Weights of a small GPT-style language model, trained from scratch on English Wikipedia.
Architecture: rotary positions, no biases in attention or MLP.
Training: 110M tokens, 6696 steps.
Each number is 50 + 15 x the weight over its row's rms, rounded and kept within 0 to 99. Layers, rows and columns count from 0. The size before them is the row's rms in percent of the matrix's.

# gate: layer 2 MLP gate, 320x128, rms 0.125, rows 103-111, columns 0-127
# up: layer 2 MLP up, 320x128, rms 0.127, rows 103-110, columns 0-127
# down: layer 2 MLP down (transposed), 320x128, rms 0.0719, rows 103-110, columns 0-127
gate103 089:69 70 47 29 38 61 64 52 26 45 44 63 69 65 46 46 54 55 57 41 43 49 50 67 79 40 53 56 29 49 78 71 53 44 52 71 32 62 70 50 31 59 35 22 27 69 67 39 30 65 50 43 38 32 44 38 39 59 34 50 65 54 22 52 51 65 73 37 40 83 42 61 29 45 41 69 56 55 34 32 62 31 67 54 40 75 24 53 46 36 43 42 67 72 44 32 71 63 40 73 82 22 69 55 67 64 67 72 41 61 49 59 76 36 39 45 48 43 49 48 60 35 16 42 67 52 42 63
up103 090:15 64 71 69 47 42 67 55 50 59 50 58 23 36 44 39 47 59 40 59 64 36 45 58 34 52 60 84 51 66 38 42 67 30 40 28 76 54 54 29 52 56 66 22 56 60 54 40 39 26 71 43 64 47 61 43 57 48 48 45 19 34 55 79 51 45 74 53 48 21 32 72 81 48 62 53 47 58 62 66 38 58 61 28 47 54 16 48 70 67 71 51 62 63 59 87 59 35 53 47 36 60 32 49 37 32 51 47 54 53 29 69 43 43 49 37 81 52 49 75 22 55 57 45 41 62 39 25
down103 083:60 27 61 35 71 42 44 51 54 55 65 61 51 36 38 50 23 41 55 64 59 38 57 52 25 65 55 41 47 39 58 18 47 49 60 51 45 26 56 34 66 49 31 27 71 20 59 39 85 62 60 45 76 64 36 10 44 65 50 27 65 51 42 31 37 51 31 36 40 58 57 59 57 65 37 59 47 66 52 45 42 74 39 50 24 48 85 69 45 35 75 41 14 47 45 28 67 15 42 43 37 53 39 39 50 46 35 41 61 27 61 61 59 66 57 22 63 60 51 43 31 67 53 43 54 42 41 28
gate104 104:38 38 49 30 40 42 63 41 43 52 81 42 58 57 29 67 44 49 40 46 75 48 32 56 62 43 50 68 42 52 47 53 46 55 41 79 36 64 69 72 34 56 63 59 39 45 50 43 58 53 42 36 89 40 33 34 59 52 32 50 54 42 46 65 53 73 68 26 40 63 50 60 55 44 30 49 60 48 43 66 40 86 62 70 26 29 64 59 58 69 46 29 48 38 42 42 54 35 68 30 33 56 93 41 44 74 26 76 54 80 45 62 85 51 49 56 65 65 59 43 35 48 16 27 75 49 60 54
up104 094:77 43 65 55 65 64 47 67 44 29 24 61 42 38 78 48 69 42 48 55 50 42 54 41 27 48 53 32 46 73 68 51 55 43 43 19 73 15 35 33 43 61 59 52 58 67 36 63 25 29 73 57 49 56 73 54 52 55 69 45 51 51 68 13 54 45 30 68 44 29 43 59 66 45 56 24 47 39 53 32 67 13 33 42 75 63 40 50 49 55 53 74 64 66 38 36 81 74 40 52 68 29 19 52 34 52 78 33 46 27 48 57 47 59 45 33 50 38 53 38 57 62 69 54 45 49 40 59
down104 100:67 63 36 37 41 34 51 38 43 42 89 60 68 55 44 52 53 26 23 56 67 57 22 39 84 39 73 60 56 75 62 58 46 57 58 53 25 37 56 59 61 49 68 66 50 74 74 58 70 26 43 60 67 32 40 49 23 57 27 54 44 57 46 19 12 67 63 38 51 31 47 64 58 63 32 42 39 45 48 32 22 62 46 42 38 44 45 37 40 82 40 54 43 70 53 54 67 68 50 37 32 39 73 68 44 71 41 55 62 65 53 66 47 22 37 45 32 45 69 61 52 63 49 48 72 43 59 63
gate105 081:48 60 46 45 59 33 42 34 54 48 49 22 53 49 38 53 24 41 46 41 35 35 26 18 52 71 52 99 33 50 44 58 74 21 40 51 59 55 66 65 45 10 65 57 39 52 53 78 44 38 38 52 38 45 45 56 53 41 46 48 53 59 61 24 35 66 51 64 79 65 62 48 45 16 74 42 52 63 50 67 36 65 26 45 50 64 49 63 44 52 56 47 62 40 40 12 53 60 52 48 53 65 69 50 41 35 43 63 34 35 69 28 54 37 45 31 58 39 48 55 29 67 65 42 58 96 38 39
up105 085:60 63 53 56 59 41 48 30 46 75 62 68 57 27 16 64 28 42 41 54 51 63 00 49 58 48 62 66 61 75 42 42 57 49 59 44 35 53 48 80 57 23 71 76 43 59 27 46 32 44 50 47 64 60 51 37 50 17 55 38 49 41 60 54 56 37 62 50 68 36 58 67 36 16 61 25 66 57 55 58 20 83 23 40 65 59 79 43 25 65 44 44 77 60 36 27 63 62 55 59 56 59 46 56 46 55 50 53 36 65 44 23 67 50 49 35 58 35 46 54 46 44 35 50 56 60 66 33
down105 076:72 70 46 62 69 27 50 39 65 66 43 70 57 24 33 27 20 43 39 66 54 45 29 73 72 37 47 50 43 52 50 49 41 25 59 57 50 22 75 38 61 19 52 54 40 57 51 33 40 49 62 59 59 48 49 51 73 34 65 47 52 61 44 33 52 29 61 12 63 50 68 64 29 29 57 49 51 61 40 50 36 65 48 35 64 55 43 31 43 55 61 29 85 34 33 57 61 78 57 35 23 73 45 65 63 53 38 79 57 62 45 16 37 65 50 72 49 26 55 45 57 51 64 58 41 42 71 66
gate106 095:52 67 57 59 68 66 75 58 66 42 62 58 70 56 72 43 42 67 56 24 41 68 39 76 62 34 63 50 44 72 58 38 50 53 54 70 61 86 74 30 51 34 37 51 43 64 40 44 36 66 31 64 49 41 46 47 68 59 47 52 32 54 40 33 26 47 53 63 36 36 68 46 49 23 67 44 28 19 25 30 74 75 41 35 49 65 42 62 81 31 55 64 28 70 54 21 47 73 60 51 15 57 47 50 63 73 59 38 47 53 55 73 29 30 75 43 64 47 49 49 44 64 52 39 53 40 66 48
up106 090:38 52 45 42 70 51 46 56 64 33 49 48 69 51 54 37 64 52 56 27 44 47 55 47 61 73 48 49 38 80 39 86 51 61 73 32 46 59 25 39 41 65 47 25 54 37 10 39 29 56 57 66 63 53 49 48 50 65 40 81 49 64 72 43 72 67 68 44 52 40 23 22 46 34 70 58 43 36 43 46 32 26 67 52 76 25 42 34 46 75 50 73 68 70 24 83 69 48 34 49 50 81 69 53 50 64 40 49 67 55 24 60 44 61 63 39 45 40 42 48 66 70 53 44 53 69 68 50
down106 089:49 53 61 46 33 71 47 26 23 62 10 49 68 38 56 58 51 69 91 64 66 30 56 59 61 54 26 56 59 30 41 62 34 35 61 49 59 56 60 62 24 66 63 85 51 42 64 75 69 31 27 52 37 53 73 51 55 28 36 57 53 38 42 59 31 57 32 58 39 68 36 64 47 61 40 62 60 65 63 56 49 42 60 50 55 33 48 80 45 55 43 34 70 59 56 61 28 69 44 75 51 25 72 52 46 31 73 46 31 45 79 36 71 42 43 45 45 73 32 35 59 30 37 70 43 46 54 44
gate107 104:56 43 15 26 42 17 51 46 54 59 36 31 36 51 62 46 50 68 49 40 24 60 53 52 77 53 34 50 48 66 02 65 54 47 38 32 74 44 49 34 49 44 69 54 29 32 51 53 46 43 65 63 54 44 51 54 83 40 62 62 46 32 30 37 51 40 63 62 35 55 64 65 57 54 54 73 27 54 17 71 88 62 56 80 51 13 67 35 36 56 60 47 23 65 44 76 53 59 41 54 52 43 33 54 52 39 59 61 43 49 47 36 57 64 44 46 55 29 40 61 42 55 34 86 51 61 54 64
up107 102:59 39 45 30 67 60 45 58 51 39 31 29 30 53 45 06 46 35 54 58 48 55 47 69 58 56 63 34 41 48 58 27 29 77 40 64 64 91 66 47 55 40 36 46 55 55 56 52 64 68 49 56 38 35 74 45 54 37 44 31 53 80 53 49 48 47 49 46 53 55 39 64 49 36 63 60 34 47 68 40 26 55 44 49 61 47 49 51 41 41 58 68 24 38 65 58 33 69 56 48 39 12 39 21 61 76 62 00 67 61 39 66 35 75 53 37 75 87 49 50 40 56 49 35 65 52 35 62
down107 108:41 68 72 54 66 61 63 43 56 38 70 58 52 52 30 46 37 76 52 52 42 37 55 40 32 62 63 79 54 44 58 85 61 29 71 55 77 27 45 53 73 54 64 58 90 47 32 52 42 59 61 52 60 51 57 60 46 62 54 68 67 61 43 39 59 35 31 41 68 42 64 51 27 44 31 38 58 39 53 68 58 42 39 49 58 61 77 43 50 63 45 52 60 37 66 81 25 48 50 48 40 78 66 39 44 43 35 42 28 72 64 34 10 22 28 58 59 57 47 79 82 38 47 69 30 51 39 48
gate108 102:33 57 52 38 61 48 40 59 37 55 59 55 92 60 55 54 63 51 43 49 52 57 46 56 81 48 42 75 55 59 69 69 42 60 43 33 76 64 27 68 63 43 65 54 65 57 66 54 26 55 68 56 53 69 41 37 88 49 54 58 49 49 49 67 77 60 62 67 55 71 95 58 76 75 50 32 59 58 45 53 53 45 72 49 55 32 67 37 28 51 23 24 62 43 57 56 46 47 43 29 72 67 68 36 47 37 55 88 57 73 28 53 52 45 52 58 60 61 51 59 27 47 65 30 53 35 37 20
up108 112:55 49 21 53 60 45 61 36 23 28 70 97 75 24 40 56 50 37 45 46 54 38 53 30 55 32 74 84 50 57 44 63 62 51 22 35 59 65 35 45 54 53 61 33 43 40 66 62 54 19 21 39 50 64 46 61 64 50 86 63 13 39 56 38 34 70 42 60 80 72 75 44 41 35 53 46 50 59 39 47 44 47 45 41 62 63 36 59 34 40 33 60 45 59 46 46 56 36 36 50 86 45 35 63 49 27 46 62 57 35 56 62 64 36 52 65 56 52 59 42 69 30 52 46 67 38 66 66
down108 102:61 62 52 19 44 24 29 42 65 31 44 53 38 54 52 53 52 40 54 34 54 34 36 66 59 47 41 38 48 80 46 60 39 53 60 80 58 45 26 37 53 82 39 37 53 47 45 43 53 45 77 35 18 19 39 12 32 81 31 22 55 72 31 35 48 40 34 37 30 69 45 45 40 58 58 65 51 52 60 54 46 30 53 67 23 43 32 43 23 44 60 60 25 54 45 37 39 50 69 36 25 70 63 52 61 49 59 50 53 50 53 41 62 64 54 32 30 37 40 45 41 52 38 79 59 49 17 31
gate109 109:35 58 34 47 55 61 68 49 59 32 58 54 48 47 49 70 68 65 33 73 29 40 12 69 70 74 76 53 40 22 51 44 73 65 38 39 63 67 35 32 45 55 67 52 67 19 57 58 50 43 40 39 41 31 57 41 33 45 37 41 41 44 51 39 53 48 58 31 51 56 24 47 28 43 40 46 53 48 42 79 68 47 24 61 26 38 42 38 46 52 69 48 63 42 38 34 28 48 47 21 45 50 77 35 70 61 23 86 59 54 32 42 21 44 64 53 39 49 57 59 25 53 21 38 71 35 61 37
up109 107:72 32 46 53 68 48 44 60 53 73 53 56 48 47 52 40 49 57 64 42 63 39 86 46 51 35 30 70 43 77 33 44 46 31 43 50 26 60 22 47 31 35 65 58 40 51 46 39 28 72 49 85 35 38 44 51 66 70 59 32 24 66 50 02 54 62 67 47 35 35 81 57 45 56 87 62 35 54 34 44 69 38 61 46 43 52 77 48 50 73 21 41 42 51 57 29 55 43 55 58 60 38 45 17 54 47 44 18 57 47 59 61 54 44 63 60 55 65 38 45 54 50 64 36 74 54 20 46
down109 116:51 64 56 47 72 57 75 55 54 42 41 55 31 26 67 40 46 42 20 36 23 48 35 61 50 39 69 37 15 57 48 82 35 56 89 37 50 53 18 27 43 58 35 46 61 54 30 92 38 36 30 49 52 17 55 54 39 49 47 49 70 31 24 43 52 53 56 69 46 52 41 47 22 51 71 49 46 36 73 56 57 43 45 38 36 53 27 34 33 62 47 28 59 43 38 47 44 56 51 47 66 71 61 47 60 22 43 53 39 47 56 48 44 42 55 46 21 84 50 66 37 35 23 50 59 56 68 47
gate110 094:38 91 51 32 52 39 48 44 36 52 73 29 41 50 58 49 58 49 25 34 29 51 60 27 54 33 47 40 60 41 56 58 48 52 60 75 56 48 40 37 52 68 55 58 70 55 50 59 26 34 60 65 30 27 58 63 80 46 60 39 74 43 50 63 29 29 61 51 49 40 60 48 56 54 32 50 31 37 59 43 24 50 58 56 37 37 53 69 19 57 67 15 45 31 93 62 20 48 70 39 27 45 50 94 64 45 88 46 56 49 45 51 45 73 51 53 49 64 54 58 53 63 44 70 34 63 55 43
up110 070:64 16 69 53 51 57 47 62 58 47 25 47 47 52 63 65 40 30 75 60 71 38 68 45 57 64 67 46 21 83 51 39 54 35 43 42 75 29 59 52 49 30 50 45 32 41 48 40 58 84 39 41 62 69 37 34 39 70 62 64 42 43 64 24 80 74 58 56 45 57 32 60 45 42 55 49 53 42 49 43 41 63 37 56 64 44 52 43 72 42 17 59 54 77 11 46 70 48 38 62 75 57 33 25 39 35 09 62 57 55 46 40 67 49 28 34 40 28 25 56 41 44 62 53 44 51 40 47
down110 081:48 30 37 41 60 35 49 67 12 63 47 22 55 24 46 65 41 46 43 54 32 71 60 50 48 88 41 47 37 38 60 65 58 32 28 66 63 39 61 53 36 43 26 49 46 69 53 54 24 68 60 46 49 45 49 46 50 44 77 73 36 47 52 72 59 50 40 50 61 39 40 25 47 39 32 65 23 30 47 59 78 60 30 53 64 44 42 59 36 71 21 34 51 45 41 42 65 76 59 38 45 54 48 52 50 52 52 56 46 76 44 78 45 64 60 71 56 55 08 42 54 56 62 73 34 46 17 21
gate111 098:33 35 59 59 42 76 44 53 47 46 57 42 40 64 54 39 30 47 83 30 35 52 50 71 55 45 42 50 55 53 52 47 47 62 84 54 24 42 42 36 59 63 58 59 60 58 54 45 67 45 75 55 49 21 50 37 59 38 78 41 37 67 55 34 22 62 44 51 43 64 80 58 59 60 33 29 19 56 48 57 71 26 28 32 34 57 39 69 61 84 66 49 91 49 32 66 76 34 74 56 41 49 43 57 72 41 39 54 24 46 18 32 35 49 48 62 43 54 76 35 45 64 56 34 57 47 42 70